From a checkpoint of a small transformer trained on Wikipedia: 16 layers, 5809 steps.
Each number is 128 + 24 x the weight over its row's rms, rounded and kept within 0 to 255. Layers, rows and columns count from 0. Numbers have three digits each. The size before them is the row's rms in percent of the matrix's.

# layer 8 attention query, 192x96, rms 0.117, rows 182-191, columns 0-95
133:141130117091138117104102151139112123085141130137148126122111152132153136131101151158161081137150141157109152094137173102151136101125123134131057172144107116124159155130134142128092126130102148170164096153109137125171115112126155092092123144175110121098167143166074142140116129146111134129
134:129173133171130138121140118165072157139098100140137130097135103126158119116134139139151138093107058115095146131109134129093094129166120125138156157145079108110086180130171107123141148115121123096170156091171149112142129125134125107148150140145104178109139113116121123138101131126151121117
134:159094133124099081099107131090105128145109126146131125050129102128120101120172157133098150087119113146111159102157119138119104102160126179108124104106108154123157144135115161139145085151104139139179143148099158162140145130128154174123117115121129146134142141104114170151135116116160122142
138:129115154119119096132077112122099139121160095089170136150091166136125171084084153164128125143128114123172148132151103156115094129093138144086118166143081128141105141140114146075144113129114130114091101113149084144124131101161164152124142126122122140164149130114119126114121114108121174140
141:134084161118144118075168158127129114110109145079137189123111147172146100137105101127103119083126158099116094137086125123120102124107101153119115122135147123163124168131125105099145112130163147117154168087146145119126141130137124136108158135110161117084174112097123131138104140157110163117
132:148097162123129126140083146124165151168160116160121114125138153159164160124113124118070106107150113120155116160135180121092126097111160108149109070149112094154152132129129084077150167152101137128125138142122125092130119147111142115162091150134107138113107112096107100127125124148135116156
135:170145184073112113133091146144134117141098134122124142141119084093097099127137132098149102114118100135143112161113149122135136094097139127118100126125173118097149127130095104137146129072115139152131113122110124137147149181136137086155124102123186162150155126152129090136127121065128140122
130:092136089104165114095109157139092145133089149126125131077138147122111155154107164093126125146112171115165128135109128118095117132135159098106115121107182133092123107153099158118084168121141097130108127118115104131131174152077122106113170107158095138140132144100144102131108115166143140132
146:115129102110129099109158114125129115097171123134101124109095092142115187134130143104116105066130160124137154191126118124118118092136120160159161143125101156142138125139105142085113150109150125119136093113131141153138165082146072137146119139123118149121095120126093107120194119121106109146
138:140092109102093109094106120136116125104119105183145130152165119150131138123097146109131151098093143138106110135161144114124138124110102096137119165133117128140141115113144157119075161133159150161139149097137115168098091094120146119134134132136116095172164136105162095122146089125157111056
# layer 8 attention key, 192x96, rms 0.114, rows 182-191, columns 0-95
136:100148135122146111114184155141095129132105136094123102114089132131144152135104147068127137124135127140111096118176137106127089162168135102073157178139127155119130142174150150153133153136092116106098081134106143171153156126141131146109124106137110126095128124096122138147097167146127129102
133:129188093128115110194128118153125135140121121148141111163172155109138117119088110169118079116128134141125143117098137123145137107115173116124127137068082124107116110129176096136127146100124085111117111123145135136136124152121118106131138136141096105177118129145131089141104100153138122063
136:109142166098091109101154099173102151122135129122126139081149132139120122123151130157129139154128170125147083169112101158126077133099115110084108087116075132124089134120128114134143104096122117129134102124151115093129177133146130137093128111131093101146134149166138134102157131111191139126
134:115138137113167141155113128153136161077138108097106132125159071115133139164101108128123106136149164120135147114100193139140119105139110151112142108118149130104129112118094100119135126121117109080133137090175170165112103141147103170127166132124133104128113116107120109133104149091083171166
129:114166124122118128151162139144144138155115119124150103144143140102146151145129109159084147133158143120098102168094141143131135126105100166153135166140111099078099091122098141150181099136139112116116172122120071107116116172131124099157147128140150112119105074112114127104119166142108079137
130:098098144125149140132126102103123108138115169127138132116108128119116152132096106115114136166124076148151127137095105126133078121140154124140075102097165108155103132166158130100126150166093141076114153094136108117137159103140117116134118134075138160155106100083130121117122098124062117123
124:101085145092142112095163148138087135138093112099126122134092109132147148143115137139105110116117119146130097151119123170122144123152144106172096147171116121145117139119111064138089114157082127142151149122142130166115141123126136117158156097172153158133169120113140084118123087088161121102
128:160145112127136137116164153096118139129169138124122171147179101135088160126131128124126123137137134146109139143128113137151157121138145111112167085165134131072156125109141154064112111099086134151125158095124093107131157097092133129137148098159116190121122160125137120159117148121131085103
139:165141109133126164087156128104130120098169135166136092107091107116081126135137139148118121111152153105198099139127109125139121118091164142135157126121136122162103155105128109129129126107088073126144127153141132135158133099118153149154089154095153107095123076134107083144110123154113118150
131:085103168118169177082136130142133133136121130113131071131186113138140105139128139112119089119108144072125121083121098098137159112155094111129117153101136154123114091122163117088142116112108118143137137129109120140096131106107139122118070093115116124121109154102106153164131172118158116118
# layer 8 attention value, 192x96, rms 0.0835, rows 160-191, columns 0-95
114:118148104082083155138096116092157096068103122157164122103123085096111108129166098117157155081096078120143137146119172126126125108136156092133127143161141131073129111109119147134100105103119122115150125111164144113093152150165121132128153095136106146097132133153144129126110137134120136112
114:120119089102153079095129112124152103149147180132120136128134108088101113079061146119151157134140139173096139104113153110066104110122152138141138156112111118090118150114113117145113135135097131141103125154127112142171115090138116136121092112108101100113108133177158113152139136109130157136
107:134143101135125120069104159130097144140130152169098137137142119124192123126171128114071169151169138116156113137116135142129143076130117153142127091136125148168132165143152140147119150174145131133098171091146121142131160153171128086169133096140126135134135116116138113142133094128135158111
101:113077105117099139113129112121119117154123171140108100185137135137164102112114109143129103180129119200137102131125148132143095131113173129110131123133145091099124154106137130155127106085104134124130139110138177133144097137130118140130112154107127165124106137151085134127152099192086095136
104:107104146080087126139102147183153109131142138082121143131145124136141144151170135114130104162149091115140103120141154176141136140126122141103149129141109166107120126158157125146139096153118130115179078135138131069170122138136079146161118102120127142091123128121124093110105110123142074111
123:137094207145155146140138127129131168109126206112116140135130095094148137129165114099115094105120160177170149174107154110177113140106123128152117105099083109139127138137119136118144173141132123123118133148149128130122120108114120137143112143142159145127141137094153131129100151168128151092
115:136167132059124122124174126116166110140156132097136124154130135144158107151114115158126118138104169168110088085136119129122082161156142118152129113131155156111134080118121130131146164145149109096132144204117121130131156144093174123120113147108172130135125127150142125100117096152105127139
115:128088119099148137099119152136086182077119130134131168116124134142163147064134152109151112137084109147123106119104132105175114139108161158155105133162100121147130126100120137118169151135101126126166146137111147123100111140162124123128124116149147146145125123190155127114115131171135112184
110:159170144108096143125164107178161162112123173118137121151110122171121148126101127165131098094135133139166147146113089104094135129129099142124116082140109110115112153137138106106111130149102158142094145075148156144089083136158112125124106102146091123135153123114137089162115120137130123177
114:172142143153137140130167091138128095115132137146135109144148123153138116128105130120130156099158111132130163129114105152181142088103131105126129123124128151154128123167106108152139147076123135109107131133104106180089122107076119129088141104165181136112188125127095119155125131151141136189
120:099177135182159105135122144085144149119154100154116105147123129162093111124125131091124136129109139066093123136128166135149149132102170148153114151178121145145134122120112181148119143136077131116129128149131105088152160091170122133119131108148120122116118133130159160080115119087136143126
119:121103166068107156123097094140118156173140143133084141124126144135170096111126099151107140147148106057138114117133124137111133117117152139126101129137129125146140122140118158141157147132132135132165141101096125141149090119143151164141141112155136124151129115176112089096053137140123174108
115:154108176109119145109152097126109076121118178105158108154111128098134150144108162139138097186159105138091133120142081145145163094100116159112152159099138151147122148171120128166150098127117107121113098163161095107158126134134104130150143123135119176117091138137129124136141110159116129113
115:132136147152191132147159147130128148133095108124129107154137117147088142133125148081118133095158149097123136148123144094096124164140168106144084080080143133110131136143122148107099128132143112116125125089158176131151136139116129147110152145149129099127161113093084158161173111109114080144
115:109165159147113155120116135154142157109136138139169125131110138119121132135087075136167129126133156151121152141121075152127138082135093148106159129160136147150127158160113126105109141112126164122149133087141072115143171097154105073116147155097165112156151135121132135087123132130175123108
122:110136120162097115167152115091141110125132169161135117068148130133116145092122160136142079115123195109158174124108123143137104124116116114136135146123121126132134113198089167145138114160106141142132156127142133155082124104141106132135126124146119130121064140118133102160159158115148153115
120:139095166128073123178085134123135135126137135140162129103134093099111163121118135145159155147142151122105136125131139118130122115133111144153073123135089116168146078156141148131106129104155121124153133159134152125147109085128148104115175132121149121116158137133105125133196122116119051109
105:184179112136144107123084157125134101130125111146186127115135144125123130132153094135160106147149188127143156143122132162094148117120086114155166142115173129123141142126163158120106071162080150102138121129141108133116144155142119128099122124138134119125143133090083139169115138111133125088
115:110156117109106096110152116090123159153115103174106113137103133095172135127117186107123129135130135115128170128125104114165106131160083122050133128115134123112121154077124106136145105167111136157154126148169147146110113116129145150154140120105146141147118116128168157130166168133128096093
118:179126167133125140121167147099128156146111133146105131153122093130148138096146145145107138158194155097110128146155134094144123131139175133113150103127159157170133152086132124148128146160143131106139138131092132113139126193155127141137103117110135151151090124170112110132103158132107065128
113:113143138124170134122134108111116133128166129092175161123112122129112097145150098132139155080109145125099142130145086171126135110111132146133144141156128158111145127086140182152123140106100126109182098072138138182156146093129124112168100147156093096083122135141120122129098123118132160136
113:130132161134109117102096134128142151109112123151128102119142108186087137141119173137106086115116128140134099105149179152129151137109159110135111144135174133159128155137124144140126155147157090132147106148146091097160162115111114109139153139152087074113153115086149161168128168159150104139
093:127186148127109156165130130176109125144144153134077096147151120159128161142120138145114119158095123087115121158117128147111163096133132142099133146159162125118114192113098130097128157189122121140155123147087131065120163148117138130132126115144100112158112119105142161094121130113135113133
117:125129116126147129130123135134158167133117105091179118172120137107061149120126128110123121135142128112099150154128119112145099150097139128150099111116130141117147114137152102076146099101149131140092144125190093156125174136181104123145138160104172157130085140125110134112116123112119127065
121:138107134116161132109136118130153109134101140141185119145128186087128122153165139150128140098111167106147125123111145101148121103089166107110105140162127150122109103119084124094119108168108143153135154164148115131071171139163130117091120121119100102129162115089122124073108118157128114145
113:122121152138126143131122117099087119127126159127126122131109130080086122118176162165170137164136118138114127126141150121100116136108125140084140132137167103162137071153120170145128119112089129109136124075156130162135116150118151134091116159135158110123166124141152153154084165123074098098
113:132125140114086146161106105162104133106147090110121106144127152140142106124147074116127137124137139149190126115127124152107107121136140105088120171149093098156127126136078080133120155121095143148108110107102104127116144091140168094125128142140124107094128144126147154120087179139118062142
113:156112161130156125133108132148156191160117131149059142142104142085120126115130114155144139121165133114134121100155091089162116097118085098145117106128082114124129067184126150134127132139131134116128109109133103125096096153103119151172137148103159091119114131141095121128131141124115125098
113:152189145140089128095114114115162140147120087138150107139117111132091137154115148156139149144124136121115150119139129144113128159158109128113091099157136155145131133112176115164132128138100109152070127138149117177146126191145181154152120116097113149084112139077124117120132132098123111094
117:126139081153170123115134127138099141139150103161158126112104121065151113136128089121133085144109184097172130117119078117081101094163084161131098150113183121104142133139140123139119139162130134106143133139116143098141144116142143100167149111157097125104105137168130121111151137122115133135
111:141110100169166161141144132141139124161120143142145092163103102077140140132126105134164153129106165133182139142113103130124141140136094106152110140118150122094128101103122111151163155106089138133110118143141151134154118138085094141129150176149136156133097127110108088081092172146173144126
107:160123084068096094157099126139107131170117092147121098147136114131136126086121147100156133115144150103142157133121125173119161127106138139135090171106116133104124134120163147143138117167096157133110126138115108167121101159164163098159132078115160134118129134098131099124122130158139072113
# layer 8 attention output (transposed), 192x96, rms 0.0862, rows 160-191, columns 0-95
115:118145133165135117141145171149124149148102103079153158123118149141122148111084178125143119159169156121138153119124077157095131148150086154144105161094144106111144135136132161138136144136111114147088063140120144140117131101096128118117102149150135130120173115145133118174149129124172157159
114:164158103113136103131139110131100153111124093145122134149140145131131141133136082107171113130093126068114138157116149123146108130136141147123142126126166148093106125141155165178157157123109087126188148136130173125086121143111110106166130124149120110101145108154077134110122124155093183143
110:099113184119095138163150085091157152138123145095113097108139131140106123117156111123142092090093092137118100113113087113109126131077150142144132121154143136087098123161109122150127150109121111101137105157124099145119130100099110115143150125115141110169129125067166149147092106141168108106
102:126136101102186081125128100142119123113070120114135097139187123076095126134129108148117157099082123112116093122137091157151141123152089133110150139118142122168142133161121120119123109119162152142154134162142119116105156115103120164121140130140150108129120120128125078177093145124156164099
103:112140148135148150121144089103082151121116147148134117107110156140123120131123117126110154136149154138145113158119101105154140098153138163153072113151165125159091143129106103082154099120144143113105134095137129163095153126099145129050109130126160131130104150110120138183177132125095156153
120:122138129159109140175150159113167119118110090138126110149125135118141104075122117103091162136109081108112132102122119111133114103064112123122142083127110123116118117135142137098103109106147121130171120123078102116138184178167157145084121149141118104176127152121099101136123141121147105125
118:136097109140101157166101085199139139110111105181158097129151141091144122113113165130110103154138123129112131150113130120109153115119124115118161132139113113165107129100134121139119121102150120108144197083128149106093087087117121139141121139166084150153112124111145147126167154094126143126
117:125132125163128126156145120104164090168144111122152100098145155076117081156139091172118123158132142088106106111133138176118158133116097132125145118098168092120134136105129111112097074130164123149137120130108166142145152113124141075107110140137126118145148159085127141122143085109132100095
106:078126108124124139156085162114125134126158094134098117097134104118176121115104137096166147121125124100092125127076113138128083098117126129113148131081166125148115094114133118118158141128157108149121141199139090138139154151110165105138134121117180088087107112117137167127145125126112129110
113:102121133151143117145106160084133131107115112121138156117106115134126149087098140143174134110096153141114104104118147078122120144135079132127168151107134088139123118124174109119121129152117124165118136089182110130157141141143115140144093110136078131130079108106135137078064137085148124139
124:130100117124118167081159102087139120138143110096160123119140148139109147140150125171143112131141141175194155115099154128106131146134099116096131117133099150093135179128153117132174169153160080131148123108099155122121132125123112113145167163149113114158166132126087106148145122130115100152
125:113154112143117096164137106104129090108132132104136097110165153138123132176164122082125113155101139159125134164162163092113103107136116130158168074118127139100109139152118102149136118111149129083086140143160132125101124147118153140104077146148134148113095113110136135166150123137157088090
115:106115130184165109127124134164098146120130175133112116122171135136147118082104125138152147072113119141136125177115134121183089133136147157118119088126122116141142164136109134115098132125155158118166156084149158143129125133097143118082085134099108081120125108139103149144098120099108127151
113:138110120088098171080103171101142165115147128150116163118118132163130136115136133148119162128117135146127130103144153164169121109111111147071144152147129098111141088174124104127127137149125123141111091133079073142136118107104127157157129108150137169124117108168155089126119115133112161087
122:149117154124173125142132095125129118124156115101132096131132111121159142116122182147084134097142082138157117134112161130117136103118142116162113108110130119122053114108159124102158175146119127151125127162110147117101123153138126108106139128097093103093136159133140153114060131103125094179
118:122147121142106140109124138156110132142157094098108132205136101136126152133150118120155136145103104101122120104139138148082127164145130210110143113138092144138146136109165132131147123117149100109136108126134107116169158164097174111121108124134166095157149141138102155084121130148118117175
123:159148160129146114130163169152091118146140127108142149163157129125156120132171173122092170106135118120145120105147112153138135140143111129131158123121127075151073149154094099116162106123114135119125082062066131144144127176130091133146134115136140157109099124105138143107142119148127145144
108:108104121110134157109202116108131131108145152126086155168099113164128169113126146115118124101116117129140134113153131143100108138118119104132112175146116129128054146168124132133112154119171135179116105136139130134133128097110178095132154088127111122149137107186146156107137150138134129161
118:128129119108134146120079121170074097118144142124130136137121116129077140125107104134103118150131133136087147145095096181116170081107186154160158126107109142139141163157130125184081105130125126131134153155111113132162137158108101141138106150078109131118127159136088139133128105148142123134
123:100102141119141128134092091116132096141162123120105118120140163144113150155129113131117094123091110146119134146122141157155129101115107123125111114123104113136096135191102129074083089118109113087149150118128109147136116112066169161137199159150117132113129109098124160122138136084147135102
119:104124103138131123139140151086129122092129108126118116117150143122121118123118106123172096111165110151190135125157157097058145146170138143093139136127120132102031146113106140102103149153119114124128109151106147114085114139139127123112114101131108129148147166155114149168110118107103141125
116:127114164096165172117115140164133130106147160140162145117130118151144123107117109167165148116125132105169137150090147108138106107161116133103131110131131153110194134162125148144141108117137126147130086109104133164096124118138185133110131111159119150180143198101144113101123108112107103139
096:136061156121139134080102107107153136124133126127145133118127143121102110121102138132115130137106095167125140146095154129157093092150195115159129121106141174129161128132100103139186107096168104100091149116143101128116132134114186095128140145108131128109174125126111124143134155090126114111
117:141140137119112144094123119138139125144131127149077102117139111173149123106149161151087141165160133153113150152152105156130160149095098134123126107127074079103090106100094169140132178138121144126179118127110176092132136161097121137116155130131122114105129114145176090122118138118109106154
122:134114128146120123141148105135151137127166124127081141128131125142165125116080146173108107173122102135106136137106120159079145115158128116162135094125179149142201138132145142146132159157162088153133118118113131116166110104154152115138131161169130124164089121165159135164098134136146145153
112:143148148130129103076200155121138129084136104134148116157150125120152143146118146097128111117129157127139131144167144129140145134173142125125121141080094114127154179146126132102045144134156122139169105152096095131097124125117161144134108125121100140105101124131126113142137110158170100160
112:158117123153117102087139139130120092100126143125132111121129120107113169110111152151156123127144111093150141118122159105123160084158111107192127153090138162147103102149167133089173098126166127166169094161147137131145094170163121151091108113152130138115137118088135125128126130134175139129
112:110120122096098110146142136094103090119132152102121132103131113147170107139157139057096111146111157104091148138147118170128119077119128161125131113162123118168082166130152146096136162115098119103131111133121132098137128145140135188094133124123099143138079108103124100089125134150113122103
114:085109133116145117103117145142087148112143177151089136117112135146109165088145139118132100111173150135112155166081098116115119133103126122100173145096089149156111125130111179113122140105135118104144127129104145097126147116095094139148176141148140172114111117129144160154156141175134095145
116:132135120125070099128121091133144129148132147115108124190183163125148137134151138134150134101149105125132128116126145179091130137083178114141152160161110167121055170127110150145149115105120116145130123147127116132125102108117119115091109109119091105146159131134141146149130084138093155103
110:130135146132096092157113084115146140121085098123109163151161119145135133142155123158113145113153107119091142096126132125121115127090104127133144141124115156170098156138130156087125150119135132133122152128156128088146167139169151163105100090158082151129171118205125131135108104151097108117
109:094136160129123138106145132104094108102135148129113148143112110149122146122153083134118114147132118115125130124090135122082105115130090151154143150109156113166078116217088112158158093126166127139144124112153174092129154126108091120130115122120124127125158079117178163124143125145136123112
# layer 8 MLP gate, 256x96, rms 0.117, rows 0-20, columns 0-95
101:109173152122140070125141153132145111115118150114157120099056100128146141140097117120094144104108103113116138130119137096121161121080125135124133116152138136174157135174119083168128088143123090144117120112124157144095172137119113113142098122130119110157079121121161127141166142161120088123
097:114159121128168091122150101148128143075126135082132101127108124144141125142159145117176095131178123090094120142119128105110103120163134104104090104140123141077171102128117137151099104127134126139125088105114132155128138152135149125140135051114139091097125132148132128128177164096139148136
112:129123143129130124100089098128146144122083138080089148134129097141115079167135166106137112142164113134132163131135131108180128123152133104130156134166122134111130103131115121189115106120119107154106092125071127085105141141098131101080120126110146114139096143121129150121115173075146103147
100:129144169157118065138148076115114104054113146111121132149129133147099072104121138155150149167137088133116123132125125123170122147157130078122137158165118100098120128153160102106145120159102138127113130129109101114171102124130127117105159143126129097139108120146105146127151132088105126166
093:100118167150114124104139071159112102164111131101091114135111141132096102083147124147079091137122120091163101092106115127125101124139124065099169117117118142135119141124134145095131128093180130152137112118103134138174174114150107121126122129131105107124146108094099087139119139126161154125
097:157140113152113148110168083127174174110121161088142154112140172175153165101135172157125153141126108109103147124141130127120112120156127104128098155120127110144129114114134140108123118118127160106149135152129154112105145072124114156157086104100124119147073113090100100128148096102107158112
098:152151137162113152110128141167159099061093136126077097158149148128106088134133135168137173121126131119119141144136123177108130097131166145160125134137144103137152125091153119142149162155110134138180162113144139164104135159107141119151131139102124147141116078125150098160149107137117112095
102:125192148142142134144144117115179171138122115150127143099114112193154110110100135131082131135144151128148105130152130116147136108110138142128152129097132096099159104124124082162123060152097120152086149145111115133151123129089158141124108139117131091154136082091139144130130147105093118122
095:162134143117114102148122114112135109141137081096102151065121143130096126081140124104124133164143099151096117153118149133130133082105085104078126161145130144103138100145110135152119130137153141179119132120085099114123108149154128097095109155131126107116101105131129086158131159145144185109
089:092140160188156132108146087140122118115143133162155116122110152115133108123167116123169181106110137144154174131125153158117153135171138081104133119155143115142165094157168114074102087142149120130182155110126154120146128146115156128115128152092144123133144107117129124158100130147140112129
096:138142168145128162113097122134105092104106155082113145085120118172160138078149108136181122162135121118124143150092139096168128118154167093131133140083132121137137099113136104132116145133115122125131115162118104122150134157137140116110132082131162119105107112136117092157140120079070107164
089:114139158143146116141107122110118104141117116150088096163089118143085091120172153104139112079131110135162086132118094154097145142146115108151104115150132114126114125151168127131133101161134136044123110120145151126157147097109134110120131111135089127128078125088120086136162134138153107110
111:117182176151105133091141121147125112113080119123131158146112201141152130134156116113096138154139136134098125139116140142178157130117126122162082093129140125165129140167090097111138104132141106096119159170132143124157130128113132128114130085151100113144105069104134099102145140124103139139
094:135137116126090109124139172123156115087130138071136120131107164123130101133156139128175125127130107121178118136126109174136130098087162143161121106114129109151106127089122134156105121094149146125114127168142124088148126190164109153136127122120180100142131080165149116137105139101106166122
088:110142161115173118098108121120120145088141097105098163113102133179083147141166141153132143151159110153136132134113117134119131124125115116182137138136145143106149107104134150141107194156142129151141121161117143123125133156088125109149112135132157147125101084092103093071161120169111096125
095:124135113177110068109093116118139150114098139116110140128150148129119148153109129160135130157107124129102120115123168099143184123129187127142132093145128112141143131099148111143116082148139132124128116205106124088163157094107162104172121117131165131159131111136142109099148148094108144126
089:124129131145176119121140134102145138108147140140112135141120123145149155134110158122096098107114138144137113110153167120129137131138141035146112136166133069098115098127154114120111123087070128129123136120110128175130115129124097076150096149128133135175156107130077145141154143123090154141
100:119137163120137104098118117155111144122115125099077144120124159183117127129138107114120076092171114146142144157101121104131095132102155133156121120065128146151126119105127111124165095101116129122124135131133157146137103132141136125121162101173115071097118137144089105113134161057118157129
087:135116127112094126094107127117124131122097163134148110113133144114168125082177153183169103140123160092101083145106097153122152137101122107125127110112114137121110133119107124167158106119137159157081133168122154118118145104101145147166129114122118062111149151140155106131102164085111142124
106:108169118107140146147150107124164119114144161119105154123091136144136105107161183110145121156149100167099118137122117131118111143162129094186107148133103108096150125132152128161109125100134080097152160137072110088162140104099139156129093109092155137102126093135103137144139149124116097119
096:123148162141095101142173136148137159104129137088132149115124111116129113133109120144131162110124132123170132150154151142125130090141144078104135147122137134166158121171160096095126151160138123121121179169104146066113142160116143123166114158128186109147112099107102166097120160129105130134
# layer 8 MLP up, 256x96, rms 0.108, rows 0-19, columns 0-95
095:136106102164179147099119146097121141120110127086117120141109090160099128148129146149071144163127109130114121135127168135127137090162132131122130149102174139126116113152164124179131122125163137105155141105120136138141125070132133138107129162124134109118135139079144199099109144164152143166
097:142100165133090145164077128083119142150128146069124121112128143130109128104105131139114151116126179142109130121123121128163135126089088095153132113147121116157124108123107147140163118165098131121142152115127097112127114104107134129158137154140171110125089087126109130118131202092148078157
109:099113138077068187109123134108123147151146109128144137122079097154112105129148137098125116127127136107163115163124106123108126175121158183122166136109163109142128126169122094136145112162118113152152114126141125152097135123166125110117122124110124108134178123112116106173121181124092157122
104:096103144149130105136103115087139148066151129164173108094152110120099110111116136145113113132116112154154131145132076106194153121105155118136095176135133095145124121159156087152128135165163087167149128135103129109131146108102121157106146118127142108100156131097125129106137109148124115163
097:117161146199139109125072123146136103116143096132160159121130131139137108183147081145104134129162124101122155134135088165122134150135105137186115140131116152133110155098096117129089108123138116130140072137130129131141126108127108136115145176108099150132135111111112149186134115153136111173
099:111149145155179134125145125103142096110088168146130132134150121113175185108140113165142143139126103083100139133109180127121110171152108160124132131146136111140108105133144150103098185140125151121126142161110105096145154126128147140152099103126124148137161152082081128100142127124090091139
092:115128118110129114122170102138129144156096141110122137130112147122171143140134134128130116139090103127114116140193111134121148165166116142098137121141156142164116140165099131161153122158106095087060166120141123090136147145187114158116138142138125076109096163151097118121140141101119171128
114:164130177153102114144166177120133146149142138107133115124137185134097132111142106131114134155098134152100145128107101167163147120126155113119110101116098087152086118071107148138109143170089123085122140111141150129152112125129140149186146115138099127132123156139111112116101115109164145084
097:159177139135096104144144169134147116132119181130128115109137105150136120109139123150104135123122089055153054116135124111107139128148107125104147098091123126138105071097113100139145142105098145123125160078117162126138103109130135143177126156147154109120122125153097123145124113152118156148
092:117101138092166139157124156167105173141128123122139135104079090090124100115132149118133134117087130131083104174119119139109134136116120090091131147124120126125121110134085147131135111134135100158097133114159168129143127102118151140062161115137164184102156121110148104175116147147106119113
107:141116106137160130125126124125127142109133139161122111096171076156120135130138095091144141136145130148137163096120169115150132120102107129094149151114112167132125089110119100080148135157125102176140130131154096140115120097120103127102140114104173124090117131111126088139109107058091070116
087:135137078098118147126125172112143133134128114086117148131107126129100151123089134157140109172154107130085126128146130110145183112105179128104126143120140130143130107133161105185142155132094141172096105200131137137080115161123142142144127151131168102139116120146134122120090147095110152145
102:087124114087124127111117121063108185130138100122114101109124109121095156167093092144094141140107131109122151076133137106121118125161167153123121107120120117139141134106170149159126121166113112164137104074134133163122113167150147101132114162102147101143102140175131141133144109112102149113
097:094072117127162138128100126143152137159127124116114096136107127154083094155134074136164129158115121139085102114116116110114134115125122142141173082119154152101127161065147184099124128094141137128151176083133117123124123142105169109163117125095130118099132137133143123096129111155116145132
099:150138138112121092121107164111083173142122109118154106158127154114116123104091108119124134092093134137126130137079135107116126124180127140103098145137081129183110118076125090117101121145134183166126124187140140137121109132161095165132133147114122140126143126151145138102144122104103128175
104:151126112123094087176122131103081126163143106148158144131157113091108140143051125174138141144122116146129069114127157129154136094131155113146137105144156145151087137137144092109122120133105142145120094143111127116142119118138151102092165106122151179128139135102142128101108133145167117167
089:182146154165147125099106118136111107127126061110121099102129112092164154109121141108119099097098174101167168145106154114104127151113122128118105104116142130155125138127139130109108119163129101111150156119128124168136121164105092099097072152106113151157135100157144144162114105111097120140
094:137212156121113166136109164146170110111158121145110105094126137106148124140127083146147146127147138128140104133125143153167137074160121156098150129139157161132106153105152151138136120110162182146128102144150129102109098134087120139144104121152127140168078118092116112102111144132139114125
092:089086153159145125166110136156109118154129118142146094135114111113126079098140148153150131119141119146177092121123175154149106109122131102109136111132168107133129119102142147132116173172167069089163140149138122142139117115132089132131129131145123137109156082128124137137094160138083108084
103:147180161126127169123141109109156134159105139134168117108132122150092127098168106125131157108142128140156126119182131116132119092110135101125170120108125133147132100146140126118123085122083136162124110136126131070131137142131138105082152169121131085135119147134077090114170089147086151130
# layer 8 MLP down (transposed), 256x96, rms 0.104, rows 0-19, columns 0-95
095:142129104138129131107125139154151169123122113133138125107140147149087132125124119102157131107181123124120081109136140125108129175158152108169153082139150164122097101089107137117148161138164133116102126180138118109113150118139139108116132070182100142093157098115123137091077089142126132111
098:133145149120096105097130090137172109107106162115127120148114117092142093112133126125135123155158146100103097103165151135164132144095097114100129110149166147145132152124109128122092127135124111158094056122108110163133136099089156127149165133108113147111159064119163129127151158098120121101
112:104129114143126141134103113100112085152141151122168106105132118152114160118096115134118123099160172088137111125149131108130147092150156163150140115092121082168183147142152105129146125123141129127122103109111097160126157116119139119125067138129118143133103185136076135111073120088117153132
102:125121145104132110171144122125142111150154092130137103137118136097079150129100100157103159150128120146119086112159107125153121111119165177149090167086095113123129156152138108098188109171137094108100130127125166110082139085125131130134147128113105113117143175104114117125080121121131137115
095:134164115126124131120126125138124138141119172148130123138161129123102141141129130132153123131157125103186122105147125125102156149085081140044138166181160086112094158112139138135108098112154115147155140164108120143125145147109141159147098156127159087123143110137137085174113104143136102135
100:098141114135138121119111141146133139104143206105124151087122134148108098166142101132106095123155106129151144142147119097180149099152094119157101124156111135140176150132170162127087140103142144125136144123098100167105122127116106172075123135153131133161125158132105120096102156137116155114
094:119101144101153147097149108129122137082137139136113057155159110092136101110132128154134106129141111154099138133105152131106148147133163126166128136118085110133142133123182123137129172162123150134188137126145096128136173129138168116137144098111130174132147054119120107120121120127128167118
115:118103079118112129139114083137096129134099163158108102164087120096141183141092136113120145130147115139099086126145111156073146127122108163170109128135120106126135102120135164133147143114166126134140112109176135103103119146128115128133190141132153132133117173145129135178124101123173103140
099:118117118139131143091140117123127135135097138131151111201076127174106133180109145158146120126128123146096116123138120148118132145143149085155113050105137141175127131111187127073162102115142100106115112133134105115151129128137163143134137153150134134113113097113155142102123118086136107117
094:126148118148143130130136125140111152118132106141167120089132132105146086121139157155177095134092111127130134130154136118141099146143109168173136156068121166099135120129115145104116095123124068129139128150146123072079096110121132130103185141116118098160152091128101152081140126145109113121
099:145127137089118154142171153125136135111147150137143106152165094162128139168110082154134135135115098123157145089157145170127130145107122125146127134113085135173063115110126176132149160156111118115114154137114138126121115129109085160114195134149156093153103143116133120151159155110149143136
087:136091156112115108094162148128150116162139109128098128150131147102117125119108141154095187149121157110129146131117144125086106150127159091171177116148135122124122076173125124133132157125101141157124083092083126122119142099142136139134060091102114139136105077133146140126139139117115102147
101:102099139162138063139142182147142121128144152144123089110115112135182138138112139130158110105124150179099169135116108134114143134102146141174152107107118089142136119169127164148086104094138138108099131146112133136155116097110148124129121184093109119096160142141153150093121121126105114142
096:120133129101109111132139130080141139081130103134175174123122152143135194118068132137147127101195112122156146122138130089144114179131138100161138148137154140124117121092162125125105097080146132112118151140121092116124153149130134138138087138150147148141151159163111126120104112115152105105
098:138142104132124084109141144097159155092194138123119110137125176138151123113133122125087112117106137165119148126104138149103158181171090139105122127125108091140141156143090142120144143128120173142102129169155164138145134127151107109134131144143111159110121132089180102090102138180118134133
106:101168110099131107125132148129132170140176098158109157103129109158113146130123170146107109101128137150091114130133121169163120115118081144134135134073170163155136129129149163163116145132127108130113132127166147103143136127167094133111117172134108175105170163113128164136137103156159143106
089:153166153169125117167109127121111137102126117148143131144151198127152141129188177142119123095061103137120109105105118133149147137137117134124080103120124117148106078130060140120118129142096136132148137126111140149076118126116134119141088160167116124152105137143137114142142133139131110096
096:122136128141171094139122160133189068115137151145133108123138102125123147118111148182130141106102103163166133139096145129143158118143117133179119127092164083138092132125102145154147123173142119131116161126095123117102121160131111078133092092143124148118125151112125145181139089136135126108
092:167177122097098139119162117121139164122134160096156124158153153127122157083145109158133112115113126089134135165142072145131152130112104168128090137135128118154157077149105107159122101131096133121111142098122136097115138139112158123124113116110141103115132210154146100158126123116152149143
103:153106111149139143115155084135128108136073131134161104090111148118122126122135138170130108130139128147137122137111126156098197129107137157135172154082117118085024146107146126119116110149129126143167147103124128139119144132110147112139112115093160107122125163128157100123144120141112148112